config.toml
tie_embeddings = true
beta1 = 0.9
dataset = "wikipedia_en"
Each number is 128 + 24 x the weight over its row's rms, rounded and kept within 0 to 255. Layers, rows and columns count from 0. Numbers have three digits each. The size before them is the row's rms in percent of the matrix's.

# layer 5 attention key, 256x256, rms 0.038, rows 95-137, columns 128-191
097:088117070171114128137099123134086116094145129126149193127119109111145136101116136127144150142134141131102101168102130133117117130133121141135117118137125132121098115125133083145171156146103090
092:157164122139117129138090139156115153118122100143123113119129111165036134120132130149121142113118143106134085124124100123108142153092135152147140127133161113110113177133126085140164091139162148
098:152135127143150122152130133119130122110102125151137093139139117167152094134152097115137109108185115147072114154140164133098107077115101153120115129163115123127161159129096162111140135158121093
086:112148110109186154102110129132103167119144109150127095179091154095104115102152101154164119162152116108102116139112141136101089074109136121125112101111152129162133085134136146123143107115086121
092:137127154143102096178149124117117095137095148112153153130130135117168124170127111112111140123150140159122119140123164157152103147150145093144121105172126147113139130115109127157148138099124116
095:109132131136135139132160111132118117110132124094153127104170123127145107170100137129160101097112146122140172109132159118085114158117098122112129128110129109105130110092123146160115137143108153
094:110108132123156114132154100108127088173092126135114126144154188134121144115136088121127149117128102171088126138115140105092133098128114096072111130101066107136171106136097171086125104117109147
094:135086145154102133155163137124161131117124132090107136042124099157167161122094149126074111094097128137167140115110112150141137168092130104130152105108123130082105185139116126140113131135159157
093:165070126138112094158199135135132131100100164123158144128152138118176113122108163101101093102133118118150123114131115149168139147137118111121150139118132162128148121119109158119078130121140109
093:106139062068176101132150130116095103113169114137133112189099106142133085169142128117182146164114096115107152154149165110113104104115125161144155128120108096155153087134137143113155135154092140
089:166117135106149124147129120140138117121139129094151148142134119142156097178118109147120104097139151159116134124122124124135142125111096086125127134117153158138140127110082151150145110109126123
096:102093125144175144129147076150097146089144141112141097095101138107105144142102130124177126151121141099119140121101147104063083101131133170117146120111088127091117124146151159139112112159129094
090:119101098120162128135144138126117115114154147163145129114061117099186095134129135101089113148110126142109126123108166141133100104141123106099116127124106145175170087135137118141121145121136046
098:117104121106139157113154101147118119112126109108093120106097146123135093168083129142183107150136122076146131096116119096080069081134104114166127090073122148120153131157134143128108112147124114
096:126155106132148148126124114134136123111141159151121140129071131115185097126137106144124131134118189116143134133129115167136077091133170110145108115130122161179132130155117126149121098139139061
097:095141131158106109117088117132142150144104145125106124131161132168039149125119141150122146112120136135131104132138094125136181163133128113134118126112169092094095136109134122149109108158140166
096:101128118112102104127113144137136128150106104166107100158125126153078097118149143168156154192123138113139123105134111108144161096112143123150144117119148101150119113133120117128123135129154142
094:113119109057182151099141129119144117134139109146125128159117140108125122166123149144159123125124108132139131138132159095152094094141118094139131104119124115159150094168126154120153107108123122
103:147162130131105097112072075134130151138080134141109128156138138124081159103129132121156139121132110082114118149140111111137167153161088138121140153101167109099104144141161142119140139162112156
086:123172117166106129125108141126117143143132153118148142124170137102148156095129129167118123114144154122149136136122113147099162183115126169105111121133154135144104134118145099121147107110176145
104:148120164146101141138120101136100149087108138140130128116127131128124135125113129098129142131124162134147113093140139152088114117118125137130130135170139112083134148123170158128127109156107117
099:126127107103158137091129135142125159128148093133109104107096151139089120119171136147126136136121107048136126122112127083132133121128124135135166130077129109116147125153164111107148111137145150
086:136165090105138141127108124135119127149187105160125154156076125120123110120154130159151134148147138104114144140105115147155123113113127154144105144096148159192125130136151143125145110162149094
101:120110154163118130086114128115187107150078113143122119128151140091090155125092156146141131149160125152120099124152134122131110074107116114099146131146152090077134122117111115108116142158112124
100:096105137110158154095166109117144129120146172092135140100140142113132131182104113116135097096112096119149156117109110101134079147134110107141105117105127138145146132117130149112108119108121138
095:095088157115151120093145092134120121186177110057115110158118131082091160119108136143162112103097084111146149151108131106102118134119113102115119133080116141126127136131122138126128124126123149
090:118169113121136137127076124120137110155163112120085114162114129128077116100145116181125124125101127154105107132127103128119141140103153088119115103112115127168109104117118140113164088185105182
089:106132112132128120144116153172175129186136104140120144119134121114082125147132163140115138099150140089108124125115108076159158162097144128109149101074117097129120108082148094098133138143142189
093:161178136080146115129100121124119151111127100165118101178095132161118093107151110136169149100161085137119095136129117128140165106139109141118132127106153139139115120142158144104143128149112177
096:141124129124110110128108155143142137109075134148125154112138154125148147131133093125137176153161179153122123131112125121157105092105136093128143125137112130132165123153123105109131091096181109
103:118103108153105147117111171128115136139154116097104147091123101143174157114118129137114090157131152138143140113109114124159103085087123091167133077140095166130104155140106073150146116124188098
095:145130153074161104114118154101157129143110077140107101133142146146097102114148132103149124135135129159095111153116148143142110084144107124153108161154145140150153140154074097117126155103132115
092:106148104084192157141085122115119114143191069150132138148115111129106085088159131165177170152142136124102167139109143137131104104104162156161119107149128158177113137140113081135185115150139106
085:121161118121121097114088130093151154146112110136158148175092154124102139147122056149177075116156063086148112121151147141156119123107129117126109150137145133156117095146132109143119130167078159
085:188131120136108138143153184140145129112150153197108115116113132119165095126085167119113134130115152153124091167103116100138096131123147156138131142145152156139143118110123109124163161118161079
094:156140122149094126139131166170134129118141142135157142084136094129194112160094122103109137121088148142143091132118087145181127167152150117123116154141112150137137136119115124158155155111117118
081:143147113146113109115132102162130135117144183112099155133107106154186091144078103124141138087137136123128108137122124102110113102136157133146171173125104107114159165110086141138124140071130085
086:135140152106134141099125122140129125157141124175138087114113153104107166084146103145149112136141129075164124132114134118155124125138121111119142183112174139127117072108128148158131153135106199
087:118127164117147122101089122133142104160107129118107084131146139139088165111148153135147130151147110119129125133135144120113164146143115147148121107137163131131099149161176129108141091139128140
097:124151141096108131150160120133136134098154115163147119125118101121152121112129101144092156148086131115131140115115108156122092108110115150091154151152106117137145171125135177128124134138154063
085:134131102139164123148134152144144105122118104139150146097120106138175075175097143127071142113102153176114072146085111125113136101127134102135136118135115142127130171136110107111118111095146104
093:132147150121109154118158115147136115140127153110156137088118120126140130085105095173135101117125125138175113113130119140127165140141135134097082174163105109174111125124119167153185161092107114
088:143147133098125123124128141095143131126103100178116107186110148149091143119135135120162137121135124109129137165128139104136111075115112114134139154123152126135109113161171115113117113150114108
# layer 5 attention query, 256x256, rms 0.0402, rows 96-138, columns 128-191
099:178111142146108120140091106117103187069130126109134134149119151142118084148193132102139123108150097090095073099091063099133145170163116150143106120135126080157128148131129111126151072118136131
094:132157156107168133084130110108133115085139129151118144144134138146131125126186127142152132147139129124083123120143078161124121087153101132099107143141116123124187123146146155083119107139083133
082:140111120162154111105136161098122131104135084114111160158134149129102130093170142149156068163124139107135173165154101131131141148081125150128135107117165113168141093145141140128130109157071124
097:101145101100127167167160143154124104135149126150126118146135102116148135153119065106155175147148134150111143102107107146126143088124127099090127090144146163092087129111090132160131174117134123
090:178175120156142126129113135117115117113188130129137065122125109134146117141097122149115138103099146140168137139141162115094129118116124162167162142094108148109137156082115131152130144155140113
091:133104148141150125136159131105130093141143141082109131145160154118102161110126149165161149111122139143084172132171149112124132100135114125084137120095110120121157103141112176135087162111136147
089:117142133147112127161096120165085171127107139089114132113142113157114120135105118106107162076128134114159096112114115148154133109105121110129125154116110165100113165154138130125161149096169152
093:089164119106108146150105127177110156143097150123122131126154131136165133121094107120136150137113103139132094109116123123130154124113096099103106132143152137100098156117146155123142107090142108
091:112128107113132097123113147088142128156131074181131128168112117116137103098124121138140101191111150096096199118128130143131153153105127148112165100109126109148118123122166130114126117200097146
088:150155128108134139138136124144104122119154121170096159142176080146143119156122134132143143147161141159115123150118108166123153086102128147129162125126117138107119151130109140106144148118127150
095:161093084166149124121119129145101143106177153093137116099135133129140103099131134152122118134086127082115180111158136126083107120113174153146163091102110117113128159138154136151103122202118123
091:100123101143127135085139129152112119164134129096129139093148097119111133119124130157093084190112152106129155144132120177138110132091146105097132123140125137126128090152139153108105126162154122
097:143118123133122130111127119147132143129158095136130144099148142126112123102109164131132120121116165132143139096125124105094097115092135127157160072088107121109097128156143103129102122186115124
100:099170099137122126130095118158138112135115162108109167106122102131130168105154108136105102148093201102109135148118098201141132157130154113077168140134130166139095153172138121111113130163119118
094:161161134160115139161131088098128162130137131165127111159125148139084095170121139124137149068134118143138080133106130106146157125160131137100122115133127083150130130111081119154124115113124123
103:108135139109099125106121139102139128143077074184147112133126157126112122109125154115152131153181118120117129110107143107133141129144150129115103140078109100186157093125107089141142124114095125
092:106107126085134132129137152132153112170150068126101120141103124140105153098117168164116097161153121125153140140137149124106146109064147123138154049131150113107113111154113164135132096134099116
102:133146130136112138131142117094134171114121164183148112199094171122158095150121154105155138093175076144111120108136133111142125105153143120128106113119139065167143140132106127140117111115115153
086:150166162147107163140114157143099069080127200104163114134130128137141137138134112106128132085090138130187103134117111145099132181168100132141103181164101149158144184148138132127155104103165141
100:143114108164137132112179093167099135106146121126135121113120120136161070146106121087074144082117150163145102091140094130074089089135175135110141118164114123121180110132130131131116138151110129
104:140083117154118115103139134111148145139137126100157117123111148145089119116147153149110145144156111093147145106143161091128111143105115124151129122110102082129151104159150096150121126127113131
084:114128085129097150130117141123155111127145114178141151145115120119141101090138139137131090161114164094099151126143065167164145162135164141134139128127113110173120121119133127130145093174127140
097:123117155101151137115124112084108116135087094133133111147109139120158111125072173125122119123160112169118093130140127090154097074118137122129129125148159117124186101129073112135116111091074103
102:133142136115148121150123151162143145155179126114105119111134124130118123153077146156116111107108112133178128125120136099099118141084141085158129050134167151134089160113152143122105116150147130
092:166078130154149127145111152106130121136144112111086126105127152102134134081100154132142122093112155125119178132099171087134138104079105117188155101110125133112090156151121142144120164119163109
090:159117134137123099129105144094122125125138092161116152161123153134091127126138159158159127120134168119072143153138150128157145136146119153139187109141122111144138104157079116151079091137123147
088:158167119128088116147122155127118141150083153154147120151100102143125119154137115121146138111181084097133123101141153130154137120138146139166112160123098096162142119136116106115149104136114157
090:136112138108120132112177122081158165117132115223132149173118147141138080113169125126127117137178095147103130131159119137160123114127110160098111110109158110157128114127133127131126088143120152
093:071107150125099137116136116151139136102088113107154165119148152119132149151125120101143176158134119153111070095124096132114104133116125084115065140103113116141157116129101100107153138080132143
100:130127138127118070117082138158103142126107114095124177089137113130140162125114122102133147158124127118084107141084108119131119139099148098178140142123132151110093166147149076102145124120131122
092:094075151064162149117137127084173099135136101084103142137134189131076140099185142145158114181180133129075139151129127114155106107169101139149109103131146132139134125113113134132124135091145097
088:106101118131148123094126130088137085117151083117125167116121147119073135077160155161180101156112193098074149142097105144143125149138138169147139113119093117176114133143132097138134129157106114
084:100134109155139148101127105109169105102119102156134133161116146136123153166132148182135136172115139144150130104120140155128146123138105129080167102125152169149123066117116131168136111158109150
085:122132106106125152138155179185132136123120160169137111157120149149118119152134135130129108169090148152086092158138104126158111107097118121178087131149131118167097130125130130148132134074172104
094:061150107097144153172123168195130132146135169110121133089126136135101145111103126163114147147091146144139075158155121157104136133118132084110097137156162131133107126124122163134145171125165107
078:129148126081122091135152150182168173108101151120093131120141128167153158152150104128142104189071098127103101155105080121164124115093112118162075136106127110123145134138104128163130165133139125
082:106135139099133182123075109119130123101140155167130107174106116076123132144129127163130074113119151110107128107147154132156150147127108121076098125151126104138116103077114126121135154142141115
086:177122154134097139118104170102093093158117114123187148135132143110120119089112123122160122067173106106127119092089157104114153133170108112149086120122111141112154137116165106127166134136112118
091:110162143117121121089159104149117172092132146149090095094131092150129114113117110114127151131067112106101121164150120124140076105122165149140153161156104097161117135134142180140104105121137116
083:107152107099149072140135169152128119178148084110111123134112136160127120116119086143117136161130120133118099128100155135094113137104119112167104161135129166119110112139160088155109111119118121
094:109144142095156096104134106155146146116116158103119138116142089120157132117107086124121140153087119112162112160149093176128150124147134127080130142159163129161132135084128191166122127135117112
085:119095104141096153086151134110144129066111145200118097155124100092151100162126126110133096130098117147100135126104119111155139123140162166170152132100125104167128111136092106168125145139122134
090:193134170128110043159142130115120118158114085096128208119116174156135148082119126116125160174174138146123129120098116124113125161117107090151124145104133145148130122139161133119141107133114111
# layer 5 attention value, 256x256, rms 0.0261, rows 64-127, columns 128-191
095:146109148130105182139081144119179136146156130110152123171132102103104148115151149120122086111139143169124147079136153132135161122110087136131147109111164157132128133077086135113144107134143127
093:159119119142140149157163134098146128132131128119110128078088175135150123064110167112124109124193088112109148158123103116131105144145120116107096108115137121156149119107103095088129129102182149
097:130147098111128129119136167081143133144111115068131129161123088115131095142138148110151100112159100153089157101104156106137138159124115098139112121133132123133134101088117132142186129136165125
089:136119127134103099090146132155162147129126139153137157078112137102122095107122090131140117134099142170156136127167142130124123141127163096117136084125130145145106120162160131110131147133149108
095:119115082151125157151156111128159111104163193129115128131153153123118119110151187109140124139108148154114122177141119111107093141149135097114106103090105124109118147142143138087082144124141139
093:142117170120152221153124147159150121142129115135116104149128096135127150130113126132135161094105160120134125095141154148134145113107156103158119161083126124099155114162141158125149134077128130
103:153121125154128108169138116100180151123131124124156092152157124108153126107113151122120152127113104163080135156152155135117086106112173135146127122126143115110146156120143108088126119129103111
094:114152155127121134149137160135138152127174110091142136106162134143134075120121157139145101140131142108159135144136130093112164119120096107100137143190125116137098129073148137085185148104142108
093:131096156116131179139149126163124154109179152103120155098100114160125104111125109126137136130112125124116128104169119097121146136138104137126119163138134135143112103120104137069139102105135132
096:121104153121147159162103091120127073151149108140136128120137109123141132124129152124142100130155109094151154136139111124124099109157158100147113187112136119127158159160118137096143134179130144
096:087135124139147130122110129100117112153147133107145093115129096136123134106111154118122117111099103139152126142131111108128123104114131096103090147101113117156088165092100153130118151130092143
092:134107156127106104124160136096164108135106120119111130109127135114125164077120135108134121120116135113103151131143140117117099082135162121123149094098122137126117116141125116118149105123137094
088:165172169159134098116123116143121142106069120124116108150123163090164123140089121133124184132094128130105130144171118149100166143132122112124113064143131146111131109149159139129138132074131123
091:139113137147168183147113104134123138146148109114115072149149110119118090156092192120066136074122071149157131124153118114089145135112104146100166095143132131169154109115123183116172104143144113
100:085092144139135129109153122155134122131082122136124101146149158131113165168121101138112143125076130141127096102159119128110135147128158097136108135106163124137142128134108129101127152178123181
097:086116178156108037141133121177110121108109086140171140123154151136146122112137103141131106144138151107138141156132122163113130116093150131133160150144126164125144137130132131131176113151131117
100:100143142119122119151135108147136136145147168119128172115164145125091123161158147104121047092168110174174141165149149166124105097125107156108137104141140101110145139109142130123136139146095112
098:140133101106129096170125142160107134143146105120134103155140117126098161157149119096132145136083087149143127098112092088123130129090156127105088137129145101136146125131133157167104120103162132
105:167108121151131140156130078120147129095114111129150169128109151125129128129155148151149140102149112088133172095163119155116105176146082125116125093153127129116096178134117120150113172110118141
102:106108176116138135104107143106144151135119181133152126099138130134100146148098095136111159132166102155147120143167130128144104078115164118108181076124127144095140150137153101137142118104117110
093:142118096133194140163078157158147116136173081129140111132172129108121118133159132113133152112127122148166127133151137144118145120117127124139159131136126146119126175152130144084114150108138122
097:123169133124151140136102160111142125125165120144133135146122084197137117164130144124131103146130119104105135059117138141146133127112148112149130122168106134114159118127130123128163118124128132
099:170130116160128106156131127150117121131108110147133130118156139116176119073112120106140147175140087131114166115124159133130101106132093163111155119100131141102161123136069139129105107105125105
095:135092160102119149131098100139106120144126168095092156111133169116129151144143108155110135124137128129148152081157128118113123116135139138102110085122066099128078080159099106171111109096167140
099:134110129148076162097118132095118114113144129113131156113118128176127113161061148146131086147090153118136098173119108096126117124138129148127144137136133124120124122142144147089174146135116129
097:130132135139132118139131158153143082114127158093150082168133075166125133125138145112112107120132135132136126192141138129121155134141142127147134187100124132129173111116124141086128114140090147
100:120148131135135120103126159090108136130181139154138138169120096127127156180104128116111169132093144140133115121113113089147083113095123103139126138152112117121128108129136138129151136155069172
099:127115135100123103165151150130091110166111133159113102132112116101128112149089161128116123125128119161166153136124126067127090130122138130149096103116128128107139090160121144130142172117121111
087:168134159158147132136095127142147098148171164172141095130085165120128122150104149123125139109127117124158126104171116101154120137126102103147134143143141126159106158134160124078113092105104152
093:136110156116125132146142186168128125133115122116120099129140133127124112158076175144147135143171167136081105120149121135135156139133156103157158141152121137120145070123132138152121141097140118
094:153124156128118151100110127084105152139144135118143123132113140118132144112110118132106126169112125178159137094108108103121169118110153141137184118105104159116137140145081142087150090094133105
093:143158134104137115130112110127119127119165164142154101113151135142137133143139163111152156108142123175135132123140154115116168124111133081156134165135141099127141179110130138079104124109134148
093:105191115085143074086070139082175128088117148095122141128094168131124108113122154139143127144132144113142096128114113148141139134136129136118106096164163117143131138143121125122122102087088159
097:134138134125156093137126109133116128124110132168150138116128137105105095106125135133112154151105157123090149070103097144128127097080142132128119131134131123148094153161114117105136104100115188
091:119101140171155156122122160131142126132125075146142106116115146131137132114088161112128133106196123122097128118121153145121113111144141110119122159116123153170101149118103158145187118080145138
093:121108146138130140128136111133110120113137141118131123150156115150127151102115146161132115122155156131152134117120092108100163163101081158151115139132117124105136140136116115103157135157134138
087:120132072123143113132123138158094155098111133076124162140162171124111143093124118128120146158146117097094118102101121130130111132112103140124151158104117111097168106109115114137198164054164124
098:118121101111135117089135137126127122161148111153100109096129183111143130152064171138113092115132092131133102133085125108133181091129109114109085123075115103145095139170131128143144088082163145
102:116121148130114142139145163143115143116171146124137163150093110122130130122143136130115124095125100126144101152127134107121118114127145101129145099155098139102118149163115093128125107116111128
099:109133158180133136129106084166080108110096146094113154147139125123134145131126091113138125146100127114174124174167143112136114118144120152109150165127108073112134121154136123124113137151108102
090:118129115157131102138111128127133137141179166118146123164110143110152148107136170124158119134110119115128088151115080100124124108151108122144149159111108122150163103113155132118147129077170086
095:118135112136104115126101161173100140072130115106141096148136139120126127133140098147116101126096122138147140176142131109121145134098148140108117145128132101089109086170130115142126105158104110
099:108124155115097121114116110140106091119107116165120127091125098157140097145118104138104176156131156129149173094169122089078155147108148115120156098165100103126104152145131137153079128164098152
090:089097132097107071113095141071180142150109118132115109164132196123153138148115131109100131113144111133142142149112084144122131115143106155126142123120148164123163134153114115109153123129130112
093:120109141121158126119088125116139129118176128160130096146140149107145094142151184114090094144142143131095125070113125128152130164112093115130103124151133124156150111118148129087132114073159178
092:131127176069136146109138139141123151145186139171142121118126169146151129140121124128139161144133141125102122099149119114113136146115136138149089138136111120129103126143152090095105130115087141
093:171151134150136116147148104094132114127132129122141155144126074108124084118165180073137135108153092106108129071113141167132100111134143158148112155142170076140129175112110158148180143152127156
094:137157132168118114128104122128147171106130163092081137125132121158117138122073107137150129152097125107171083150155114118113102170120120141102140125144144093099113120137159146128156137118118125
094:155139104146104177091151101155154141098074085131149117127148154133133144137126120133121165090090174136154112129134125122133139114084115135124106093115142138110119174093123116117094100123127159
087:176118127090153134135104109148106112131129157090159180128144138113108146122127075117143162151126080101125090094120139119144098170116108130133138112143110115133166141064147118126111168096143138
090:109122126110143156160086166121112121110124142133165103132123083121119115132132114140133141110118121125150128081130132132107088131111111159131186116099153178110145094147122142130196099120200114
103:151155126137116093131080144137154094111140072155148139122115107116112152148164101097136139146095089120158144095139097134136119102123172132117156142126110146087131131182143110147129113147128146
096:127179131107141161140095121134131133130122149128146124112101069132128113132185134132130095127129129130133149135084130122127086162081115163137201112138108135101159134150139127108084155137105163
096:098119167162097099142085108136177149133108105122132148108118120135163122152136105126147127130176135102141117113098119142139095144132099105128138143125145136140135118137145118092167126128113099
096:080098148122109150121129136119101061137119159120111123109126161159134129155158136129098101095164152126144136133178131100127113167114140134127148120122157119116101101123141164136184125130134150
092:139115129099142102171113115140086124120125072144119162134093115151142132091138163143123125131124095081111085092065114114138140145083121175108147113129141112152096128146122155115122124159128130
095:140126154152135121124125082172162142102110114137141108148128130129123141137084126086108103129129103139133090158121089110131061119120187126124168152109129122113143128149136136094178137127150154
094:156128136119102109132167083080086116127122143128129137149128165133118108096137090145115172166103154144105114167099121107139137121136120109129094123159115140158132163117127151101060128132166148
101:122148102091143132138082187124139089136153108110126176164117094109144141096124134114138116157136105160162105143200152087166114137125095134183158157133124122105150144072126102152103151105095138
101:065152114135134136093125146142132157129152143145141116135130128147121167150140106145159101164104117105153125129131105152136151147075120093133125125137144121146134075104111122132119124072142132
093:099116112097129122119085096089144152140134137132122156102146074154124145099110172123153126141118124141150136131125115152142148164125112107134127107133170102130135132117118154137125120137080127
093:110133121130116121133100133096121127152115169119147156107138095136095183145123107133115184126100133124122161094145141146128133107157168145111152082110160114123151162145136126162147095144143091
099:151186096125128187133129114129164132141161112099134110138127128110128115133101091122125133121109137123164127164118147159135114127142082099138116124129099126151133151109133145183101129178152102
095:078150091131108139117117133176138168120132081159145113175137125133126128149149140139146137156132106143137104149144111124129152103076119118124161148165146097119132136098163143173181120082138120
# layer 5 attention output (transposed), 256x256, rms 0.0407, rows 64-127, columns 128-191
084:098188137141121137131172129140106131118092107145094106096102146157125133142119108117133146155102133112125096132116100160114074142124157121126142151147057102129177116165161107148088152119112120
090:115105111151108114073085140143129120092163138147138129187132099122085141141114097150116154120057103158148119114130132110149139123096163125139150098131121114101129140191140158132158122139096121
095:135095148149131140128113136176106141127116117166108150121146140153125182127151134122095130155114128111138123130132088147086126083103125135121128143155130154124138137188159125100095115123104135
084:159146133136100137127126149092133120092135117115104143150143130154121133140133152115134166167144110100097123140097130114149150125126113168132094155108143099126143159136112138116116126135102113
087:140100145124133084113131129136103159153134134122134140156120113170114154162083082148132128127173138077088140110114134097142186132125119157139139127112134143114145099098144138166126103154120115
093:113170095127105051115142095093100104114114154152121133096132158134125131108137139134139105130137138133115110142101160108090088118102136150122182151184073135141144135144137114135062134145138117
095:126124147116108136111139119185088091130163116124109141140085151164099144160126103165158118132139141134145135125104136135118162147174087128084117124073112142106130097100100162153149116100142126
088:155113088134154106114116113148131120142071139107096140111124099127118190153155128112106158119149138125089128125123122135111101136099115136173119119084113138130141150147139121161120124154088168
087:128128116142117132144089153071121101131096136161143108160146121103123143158112113119170130126116128140121112153104132119131136177104140147131180075115096114100169136153178112165114173142115132
088:121099103180119096121130143133116159093116150114115164119114129135092119151113090161143155089113161193142101145108129114160151161121146119113144083151100154144109112126158119120096133111110151
090:162082121147124115114142128192132131117089128103134171129123141145141110183117111154144137115141169175145156137125163122164139134133133099164168131122120151118187091133107095115117081141146157
085:117127109114123139120097113146127136122118128117094117138132142173064088163131120148149171127144123133135133158133126136156180148130096142121121116112151122147164125103135156112133149135128121
086:144152100102118132097149135102161133113151132135129143122126121155074133092153156091142116152145105116148153111078154132175082102097142161116121157128143099092123140135118158132086096173123118
090:124137100122092085108141134133133086092070151120135162099121110095119163111147087114202084136148140115118148158102136138163093110109141127199114156125129116100102130173124104117116139113112142
092:165147124160115116173139107117126127125138146119173154101109104110151107113139132143170108132167151144122174160099159148158117104138113141105145137135060119123145113109126151125133110116126099
095:152175066078176181123142127077133153164140147136128105120099143122104116143145134127143146149124135143134125104152136125100093131143105142124083122113135101125104091121130110184084100109118115
097:112093122116094098117132166113070127122092108104118111125098117085184142131111138118140150134108129103113141108100136120121151139130130087188103145106132165122100141131083099130136111131135154
091:126136159174142164112136048138163099135093125134121123131102147130155107130119134150145120127154165137128098172140148107175123086129122113120137121111104157112129121133132109106126098173145158
100:115151125123112132103136168122098144089136159129116107132123119148119128107101111118076111160115115142108115133099109114174169107112162136138101127146150113125123060132133162130147110139159125
094:117158113114113103147142107141126110127116076129108116137116117120194100078160196110158140116091146105090094104082123104068112159124098141138105163125133106134139139142092104107129138134132121
093:106128156135096102110146091072099101136111172122115193098114147140147125148082128135138140114125160093093134103089141117143111117156151121141132130139100113114095145099103121136124139139125131
095:128111142108103106131140120129131138138094113143113110115132156082120148088159121127143103108130125121138085180146110133084113123092125145130139158119101118145121102121173110140087144145147124
095:068174110112142124100129132095184137137156121158105109131113158166040128146144137156117140109097149120121125129149115119137119121075138131134142130145137123136093115157160148116125131138140110
091:136156094163117156130134144110145148043123105163193081147101101131143104094116111111142122128131126096115146165098119143156140148147114130140156146132198116122175132090180160085125144154139103
089:116154117097140103121129150152154151181115124131143102114135090070120137096135121126133156103136118119119141130124154153155121128127133112127149130123155108103155110141128092120108108131145124
095:120152146113129102114134111111100127140141121146117176099137175101114143152120110117161111107111121116148133088098120116128094122114129114170148090167122135082095154128125113148091148118118142
097:135146129112112125146109119162157117132116098091141158121116152148108098099117118136147106116128121108145127121143121130123146171133138113139183148114141144144133125148113137131105131114151120
092:114128089133103156109092104128144130078148131129110161121127116166118145094159109148136128134160124099129127128128145151149110120123086138100147119122107145160154155139125112093111110120159120
084:093144116093113178126124110122128163078090133080114152115158119128130129105117127130145132132126140112115081137096158150101103133131164174116156113103124115075140115093088158180128168139106141
100:112188144140130114117114113081116140115124122115128184120139125117128174117173126111116122142116104111162137149128171112090072107085101157141125147133105099114098160174111146119125126129134153
091:126132081114110119125173154139197115142143112151133123131154138140111094136109126125152129115099133062113142163148110147132095144129140119076135122144148109130156115123165138122121159157142155
087:121148127154114133117117131097148091154113101121116134150116171153108137111113108155087117126097175072150124125096109133119097123096119150130142105128086137099120116156128112149132144148121124
087:147085108134123147170142143138140171154158105154140124114170108118183121116097124091085146110098138098113120098117115163133093118118143132123146150125114112117136117095081118164105115131158109
092:139136111112097168118154144132166114142162110136107115134145125137135150145131116130148130127147079116136074136153123109149106165127138113107127101131118131145136095094104141143105126127145075
089:144168111111141113128111118115127105120097134089132129113160097115131134148136116139097142138068102127137124122114139142120117117086125142151135127157131103093161122129099122114104135139137152
084:152140123146142132116119159118118138109125123149115159087129147101091129170137107095095111115151140122100121139099158140180114118155165095127133108134121136146107104128166151144117126104165119
088:143152159132131126123121154090157133145147097197127121118136097121155120149126136123112143112086111126149124147157126094109117141145155127125139109185138120141087123191114139088097128163132163
094:161094126196150160149132145149130140104133119099168139155145055146124137121167115109122140121124160142111145142161157129115072165143140130096131154166124157139180104086089123133118170160125139
099:136113122128126160099090113136097096126132142120169117123127126094165109132118085094137139126157157134127135105125109140139160179179111138116108138119165135120132129107125105117153181111130136
094:120106144096108109108125163094128171140152114143124111120123143108113107153138160144136123115168137150101160137122130127113178121146154107167141125134158162121078120152132115128120101140137170
084:157141154105141146096125102103156128117050112151112172105159129165089112163121107135125128146136123099144145126132172117163129119099174140139114088149140108106099166154088132127140133168103171
081:157109141139173143140169093125109110145135142154171147124088120117179121105092108089156179129171156132117146120104166144121110107174127108122141114120099141115130156089142150110109132115143163
096:144146113147132142146139102142154171104144128112127125157109168084129118087106154088158130125145109153132104146109100160174096120137131143118122122104156126128098111141148123113137113091140120
083:131105111119123133132139141169127139111161133143135109101145082152091119122149139136162115125096133072127124125141159132164109111092149097088109113144124109135157097093138135142105103133136120
086:142141090136137155104128120138133095109097147135155124092137133140148152106119073127161154109097120109159110137105126119143099097127171143130172106155114135103146129148110127160126152172116122
084:104142093198120106159124105112159106128123131090129129158150137144083143116109150129129124128128119132132118159098136135116120119139104098096180087080110161143132139109104154122157112126145122
090:100102102128143131120131162145126125123149135138120092115107168126155160140100079168089141134108135139133125147097103117115120129093122073146150140133096173106135064141121083124101109124109139
086:177103123101125131127129162110123110146135124162184157134113122083152143131141111075118129106149160147103143123102163125150177115164178136151123114120122150140123143137137136146078113158141135
090:136147149124149068166153111122089109139114154139147119129118088104147126137122149137142086175145095158110144126138156139115126135184113112087133144115098148123125085138101153112157124128143107
085:083188155144106111119147138121172128136121120152094130112129130144150108130121163101115136141112153123165121115112104121094138099116135146183134152140132115104079166221110154088131109128106103
085:131149123108121120122136105107143109118107138163078145103153119151159130095128122091127127144137125087127123154145108142139130136117148143112107125156092104160114128123144095158060173115110111
102:106152121119135126126167072108100142143125155132143135167105137119140106100121135147124143098149159168141127166164129114131105166140132130102108149128152122144118099099156156121086143107123116
099:146076077122126121119151096131122120134154150161132111137122165131141138128094086117138149114136164101106158107135099118163172103202145074092103112142142118166107139113126095112150108116154092
093:106130112097139159136154146130069130141124117121121130105164112096108133123137159162116109114099140166100099128163117126100168136126161145142108122137114144176112126119116131174155126137110121
092:159168102113119119140125122124148156112094107121140098163141127089118145100106110103161135139121105100138139141102114158099104104132114141165140094129109104125157169135144104144103132128114108
090:127158140146126147077124135113172072124136159130114105143156139054125133164120096094133164116119121154167159145177136141149120118159126093145123134147108136110127160145111103099150132075174134
093:130126132116134170096107172073091124173147138128148160081146093113117125125141111158157138121133152106138124157098178148131148109147108144106091142139142111122129084133103117124115125114134119
087:163119104152152156130141148160140134133163116118157116124119120111169106168098149127115128102175144110158162090133137128128151150170151143105123135096147119061096150114101107152171098145091100
101:107122137136125132127141071147138170118116169149126131121128178191097102125111121133094144095125141097117139105075103106088125121136144159111125124141147132139120118176140141101108107122146127
094:175139109113118132173098113127154127111081110124120139106136157130156104129114125099086145104132150109129107132146133125149109149149137159117162117127091105133126168145138159144141155182136157
090:166146122167117128134155152147155140112091114140150133174124151122111126154122084136096137101147109170137100138150102118109116133121149143128150159133076137145128106138130087153132115120162154
087:126143143105116119180180122154150124112124107140123079171121169144157092083129105105124108139130124127117128138118134159130133134086121112170143141133084124098139109107140144155099130115145112
091:128095167146132086129151129147064123094090142126131124130148122096141115131131149126129106122151116151091141096151128114108130127178172144103113163145176154098092126124126111125107111094068146
088:155117146111153098139130102094116120129097134095155114079101146112170124122090133102118135104136151099098124130121138125130070110142135136117105092093123137153123130135068109091139131161104150